Weights of a small GPT-style language model, trained from scratch on English Wikipedia: LayerNorm before each block.
Each number is 128 + 24 x the weight over its row's rms, rounded and kept within 0 to 255. Layers, rows and columns count from 0. The size above them is the row's rms in percent of the matrix's.

# layer 7 attention query, 768x768, rms 0.019, rows 661-685, columns 704-767
size [101  96 108 108 100  89 113 109  97  98  94 103  95  94 100  98  95 103 102  90  95  87  93  98 100]
[[146 135  92 131 116  92 126 153 100 118 152  92 162 142 144 122 109 150 154  82  92  89 156 155 167  90  56 109 137  90 140 124 133 137 133 150 122 154  90 164 112 129 134  37 124 123 175 132  90 155 150 115 187 149 151 122 107 143 153 150 140 130  86 146]
 [135 111 153 100 152 140 144 126 160 100 153 101 100 121 135 125 141 123 100 131 125 123 142 143 150 124 141  89 155 107 134 107  85 129 146 121 126 146 103  99 177 133  96  97 121  98 112 124 117 141 148 113 168  91 156 124 110 132 106 196 147  85 164 180]
 [151 135 171 163 164 166 133 138 119 167 128 170 107 129 147 153 142 115 139 138 137 121  82 133 150 140 144 120 160 164 129 144 110 119 141  85 139  84 136  96 125 134 133 141 122 115 132 128 129 117 109  87 122 135 108 117  90 120 127 165 130 142 121 126]
 [ 98 133 123 154 107 104 155 118  93 149 216 135 144 103 102 110 139 164 130 182 138  41 113 107 120 143 105 118 104 136 109 130 156 137 127 119 138 108 138 129  94 125 137 136 110 105 101 174  82 131 118  96 146 110 148 138 101  82  83 147 120  97 135 142]
 [117 118 131 108 113 146 135 105 149  81  99 114 158 105 144  93 108 116 161 142 121 165 149 175 163  77 122 129 145  93 121 108 125 154 102  89 143 130 111 120 128 142 110 152 184 120  78 139 157 122 158  97 147  98  89 140 139 184 104 147 162 110 177 148]
 [135 124 133 134 124 129 153 111 138 149 102 157 137 154 158  53 135 134 107 119 104  94 105 141 121 175 117 108  97 167 146 119 134 122 154 129 171 127  97 159 104 160 161 175 126 116 106 105  47 134 113 141 132 113 165 138 122 152 148 105 122  88 141 145]
 [130 125 112 139 160  92 115 137 128 114 135 132 130 149 131 119 161  88 132 120 117 163 138 133 138 106 115 144 152 116 119 103 147 117 100 100 118 159 167  98 139 115  80 137 138 124 156  92 137 170 146 127 136 116 106 141 115 182 160 157 132  30 132 141]
 [123 110 106 126 161  97 198 152 195 131 171 100 162 176 158 128 156 158 156 134 138 123 125 151 126 135 157 150 152 125  97 113  78 134  96 145  82 128 176 143 133 125 142 164 167 104 110 147 105 139 108 123 118 152 151 126  87  79 129 149 141  90 145 126]
 [111 118 144 154 135 134 105 128 137 151 125 111 137 109 106 104 132 179  78 131 140 123 150 120 119 117 141  91 146 170 123 147 125 123 111  96 114 114  99 140 128 177 142 161 148 128  90 148 143 144 136 130 115  94 146 121  95 164 108 181 140 155 111 155]
 [143 110 117 157 103 104 173 136 157 115 122 147 180 134 110 167 123 123 123 113 136 181  87 130 171 104 124 155 113  97 121  87 162  77 153 153 155 143  88 111 149 129 157 107 123  96 115 148 104 135  76 127 169  94 160 150 108 142 131 170  84  91 138 179]
 [127 105  87 139 136 128 138 144 134 122 109 124 155 131 119 168 126 142 152 101 115 154 149 121 146  88 114 124 117 118 152 124 106 140 114 132 133 129 126 132 142 124 132 139 167 151 162 107 140 134 130 154 119  88 168 121 138 145 148 125 147 114 143 125]
 [140  87 149 136 124 107 119 110 161 121 140 179 142 108 152  81 119 129 130 107 151  99  91  87 120  92 141 133 150 119 143 157 170 172 135 116 118  92 142 116 142 154  95 169 115 120 120 106  95 127 103 122 132 152 166 105 141 146 137 127 149  83 128 139]
 [131 152 159 121 162  89  88  87 141 152 114 122  97 144 157 138 115 138 145 100 136 122 129 143 105 168 150 122  94 116  97 129 171  80 123 124 108 108 124 146 158 103 107 127 130 119 129 144 141 181 116 110 119 163 140 144 154 123 135 125 120  88 125 143]
 [134  86 149 159 146 114 169 131 122 133 107 134 112 135 113 140 132 166 143 133 129 102 130 147 101 205 135 149 128 135 118  97 112 141 112 110 115 122  97 156 134  77 127 113 133 102 132 109 132 136  89  83 142 152 135 119 118 105 160 187 119 143 112 101]
 [135 136 131 139 101 117  81  94 138  98  82 165 135 122 122 131  90 115 126 123 161 134 177 108  88 185 155 137  79 102 123 131 156 139 187 129 114 119 127 147 127 175 126 153 113 155 148 108 104 125 127 125 123 122 116 133 168 145 128 100  97 160 136 152]
 [149  73 124 108 147 150 144 163 113 103 149 131 121 126 157 168 135 160  83 151 151 142 148 117 140 132 131 151 134  90 145 108 142 132 113  76 155 122 128  71 143  82 140 101 118 125 138 125 142 132 132 165 166  93 143 137 135 132 141  96 113 141 181 133]
 [141 138  82 140 134 168 106 137 112 140 115 142 160 132  84  90 160 140 153 120 138 201 104 175 169 142 122  91 122 167 116 133 158 123 175 148 150 142 157 134 119 147 123 150 112 163 120 103  94 116 153 157 163 169 124 144 125 117 108  89 126 171 125  67]
 [145  86  95 125 148 122 139 153 147 150 110 140 155 136  75  93 124 147 171 141 119 133 129 112 146 130 189 176 141 155 120 118 217  85 143 130 157 136 124 179 123 146 107 109 107 142 142 158 132  97  92 109 105 101 125  91 100 136  98 196 108  80 189 144]
 [140 156 106 115 148  84  97 163  99 122  93  80 115  96 120 154 132 118 142 107  53 137 183 142 179 127 131 148 140 124 152 120 166 140 156 144 140 109  96 144  95 148 117 148  82 131 125 116 123 124 135 148 141 120 148 161 117 135 121 142 141 118 141 109]
 [ 99 102  94 108 166 120 124 125 123 131  77 120 111 123 109 128 117  96 143 138 144 144  96  98 102 130 138 174 132 141 145 124 116 140 117 153  98 114 136  69 148 133 128 196 122 143  88 119 104 120 172 153 146 148 131  99 150 148 102 145 128 138 114  71]
 [115  85 161 137 139 140 157 132 110 111  93 150  77  80 143 116 122 110 112 144  90 139 101 109 140 109 152 128 132 144 121 126 135 115  73 103 121 126 117  66  92 118  81 111  93 127 165 131 124 115 102 143 108 148  86 117 145 143 138 126 145 144  99 106]
 [158 162 107 133 145 108  90 109 132 165 168 125 169 151 103 142 133 127 113 133 123  94 115 135 153 115 104  99 157 137 129 118 103 101 128 104 101 154  97 137 107 106 126  67 119 150 105 147 140 161 140 144 122 114 119 103 129 106 141 142 128 158 155 122]
 [142 151 180 121  96 105 137 109 112 133 133  98  59  97 104 122 158 147 119 128 134 148 119 144 135  64 105 143 151 126 112  82 127 161 112 118 150 151 120 147 134 110 118 100 102 120 143 156 155 103 133  91 128 150 139 125 127 171  87 123  71 163 129 103]
 [104  89 125 149 119  84 123  91 138 163  82 112 141 117 121 125 142 142 129 128 117 136 110 110 109 191 102 129 105 103 125 148 150 149 151 131 102 137 135 185 141 149  91  97 119 147 148 130 165 114 159  93 150 136 106 125 139  84 135 141 132 124 115 157]
 [ 99 119 124 134 131 167 119 129 144 155 158 125 137 160 153 149 162 169  68 141  92 116 135 108 118 157 145 111 113 126 133 154  93  90 104  98 127  75 187 103 130 129 154 195 163 148 135 126 123 134 140  75 126 135 113 139 157 106 147 117 118 153 121 109]]
# layer 7 attention key, 768x768, rms 0.0185, rows 661-684, columns 704-767
size [100 103  89  99  91 101 116 103  98  86  92 101 122  95 103  98  97  99  98 126  87  96 113 101]
[[125 161  78 104 131 121  74 117  99 139 143 165 144 104 152 153 143  92 119 110 120 110 127 166 164 140 103 159 147  95 105 117 142 150 147 142 138 123 102 141  95 130 106  98 129 171 140  81 103 117 133 140 138 129 135 110  96 143  97 130 164  99 153 185]
 [124 124 116 103 139  91 118 131 137 153 137 128 126 120 113 147 122 152 135 113 134 106 120  78  77 107 104 111  88  94 121  99 147 143 136 124 167 167 152 118  90 161 157 147 159 164 125 103 128 134 160 116 129  94 112 129  78  92 158 119 140 115 134 107]
 [100 142 111 188 135 130 173 131 144 125 140 113 122 103 116 132 145 120  84 101 138 153 122 113 193 116 129 124 110 108 124 103 112 144 101  93 170 169 131  97 118 121 142 122 182 163 110 133 100 151 118 141 103 110 139 120 104 109 127 132 123 109 134  94]
 [ 99  94 108  92 142 165 151 132 125 101 149 157 142 129  71 101 152 152 139 180 136 114 132 144 130 157 121  91 147 158 141 139 186 104  98 115 102 139 135 109 150 143 124  99 162 121 135 150  79 156 164 113 147  99 125 140  79 162 134 147  79 136 162 162]
 [133 157 110 127 173 124 112 139  88 161 111 174 127 137  76 136 140 176 157 165 155 129 168 132 128 120 111 146 112 123 123 147 132 125 121 112 185 144 126 139 112 128 116 155 158 127 134 128 183 137 164 183 133 171 129 106 157  87 141 139 154 145 151 168]
 [109  62 137 141 137 110 150 124 135 141  83 125 140  80 131 128  98  81 125 124 105 136  99 154 136 200 146 118 127 114  89 146 128 130 100 127 137 120 140 103 112 116 140 124 126 146 174 141 115 185 132 112 118 125 119 122 139 120 145 118  72  83 117 117]
 [131  96 112 147  91 119 102  90 111 149 128  99 160 127 152 112 118 131 148 157 145 186 123  87 133 166 141 127 147 137 128 104 136 130  83 137 119 138 137 100 123 180 113 156 143 157 153  94 144 170 145 156 133 127 116 132 116 112 148 119 159 111 144 150]
 [115 115 150 105 120 144 123 125 154 142  95 133 163 128 132 156 105 114 134 165 124 129  73 156 159 123 124 127 111  99 123  67 136 142 119 119 107  70 134 140 128 150 163 162 166 128 145 162  91 135 144 145 127 203 121 141 164  95 130 141 158 166 159 103]
 [102 101  99 124 136 161 155 132 118 126 136 106 127 155 116 135 135 137 114 116 125 125 142 101  46 110 109 127 126 143 110 143 163 120 134  95 141 154 124 154 165 148 157 119 123  95 106 109 133 130 155 133 120 136 107 130 103 122 133 121 112 153 125 149]
 [130 144 107 166 142 100 133 128 128 160 134 127 132 125 130 125 122 108 164 137 136 145  79  95 111  74 108 135 118 154 102  68 141 114 150 138 128 131  72 106 108 128 159  96 131 139 114 113 111 130 143 174 157 156 103 105 137 146 127 135 113 148 142 130]
 [108 117 169 139 118 144 169 140 148  99 122 146 159 102 180 137 117 120 108 142 106 126  83 161 142  88 133 113 106 162 119 145  89 173 118 168 133 145 157 104 148 128 167 203 127 124 138  95 117 113 134  98 142 144 132 135 130 132 133 153 144 119 107 109]
 [115 132 123 124 110 108 150 122 161 147 145 147 109 124 116 155 122  99 176 140 116  93 101 110 110 136 141 154 109 113 114 122 126 113  76 150 155 168 142 132  96 172 162 127 114 139 141 109 118 131 176 158 116 163 169 102  96  63 157 178  73  75 133 121]
 [171 115 143 117 116 166 104 105 111 169 153 153  91 152 103  80 129 144 105 160 172  95 119 132 108 153 123 155 112 142 137 143 152 116 108 118 142 113 130 137 121 157 130 141 157 137 124 106 115 145 113 112 139  49 136 124 147 155 160 145 141 127 128 104]
 [122 138 110 135  92 123 100 124 116 132  91 132 129 120 155  98 108 174 102 112 140 119 101 155 124 131 118 165 152 141 139 127 172 148 145 159 130 121 120 106 121 198 107 102 119 127  97 104 137 117 166 189 133  77  82 112 127 133 110 116 144  98 140 118]
 [148 129 106 128 120 116 144 136 106 121 139 117 128 154 146 131 128 144  99 122 128 108 151 155  86 148 143 136 102 121 161 129 149 134 163 141 107 131 137 168 105 121 135 144 123 160 112  95 167  80  67 115 141 108 120 110 116 119 125  97 129 131 103  93]
 [211 109 120  96  98 124 131 124 138 145 112 145  94 146 142 135 119 134  53  97 135 179 127 131  98 114  86 152 136 170  92 134  90 118 125 140 146 172 121 106 134 155  93 175 138 142  98 145  79 116 131 128 147 157  87 135 143 155 108 111 136  79 140 104]
 [109 141 141 101 117 132 140 142 126  98 124 125 117  99 114 115 153  84 142 102 117 123 122 136 137 123 135 104 145 113 111  83  79 139 155 135 139 144  95  93 133 126 104 100 116 174 131  93 100 157 117  92 106 142 103 127 137 135 126 130 115 108  92  72]
 [105 139  98 139 125  94 112 153 148 187 117  97 151 133 113 120 109 125 154 138 137 144 130 163 139 130 131 143 125 151 102 106 171 124 143 117 128 104 106 114  96 125 157 150 125 133 114 144  98 128 104 194 163 129  86 130 130 101 139 103 149 114 149  84]
 [107 129  75 154 139 118 117 169 106 140 138 158 158 167 109 117  98 114 101 105 152 114 126 126 153 155 110 142 120 115 121 116 142 116 137 119 126 151 130 118 131 134 121 131 106 118  79  99 124 150 120 111 136 118 146 124 129 128  93 148 146 150 120 121]
 [190 122 142 136  97 128 144 153 122 114 109  95 109 147 118 138 167  99  80  91 124 155 107 131 123  97 139 129 146 174 143 146 117 104 104 134  91 162  95 114 150 162  98 177 136 141  89 103 105 157 138 146 149 115 182 107 133 150 145 109 122 109  68  71]
 [110 128 157 123 132 123 119 139 123 121 126 139  83 143 114 119 126 156 120 144 146 131 148  83 107  97 131 111 173 167 173 136 171 142  58 123 137 115  99 122 102 171 113 103 195 109 171 124 114 191 136 155 139 104 150 134 175 133 146  90 127 115 129 171]
 [118 142 114 167 159 156 122 140 138 112 152 125 126 133 155 126 114 102 104 148  98 133 132 121 139 111 107 136 137 101 123 161  90 121 104  81  87 146 109 105 108 116 159 121 128 141 109 138 113 136 140 152  94 154 135 114 112 123  85 127 172 140  91 135]
 [122 146 101 114 139 161 147 170 118  94 132 144 124 150 155 106 113 158 112  80 155 163 121 179 146  90 125 164 115  91 103 101 117 110 119 149  98 152 132 151  90 130 117 122 122 121 130 119 150  89 119 113 139 143 142 120 150 161 112 126 108 114 128 103]
 [111 120 149 162 108  93 146 110  93 104 133 133  81 123 116 115 124 137 110 102 124 151 156 189 108 191 150 128 127 156 126 137 182 184 130 158  79 106 148 117 112 128 109 128 107 133 113 161 169 117 142 124  90 142 114 117 151 151 124 103 116 179 137 108]]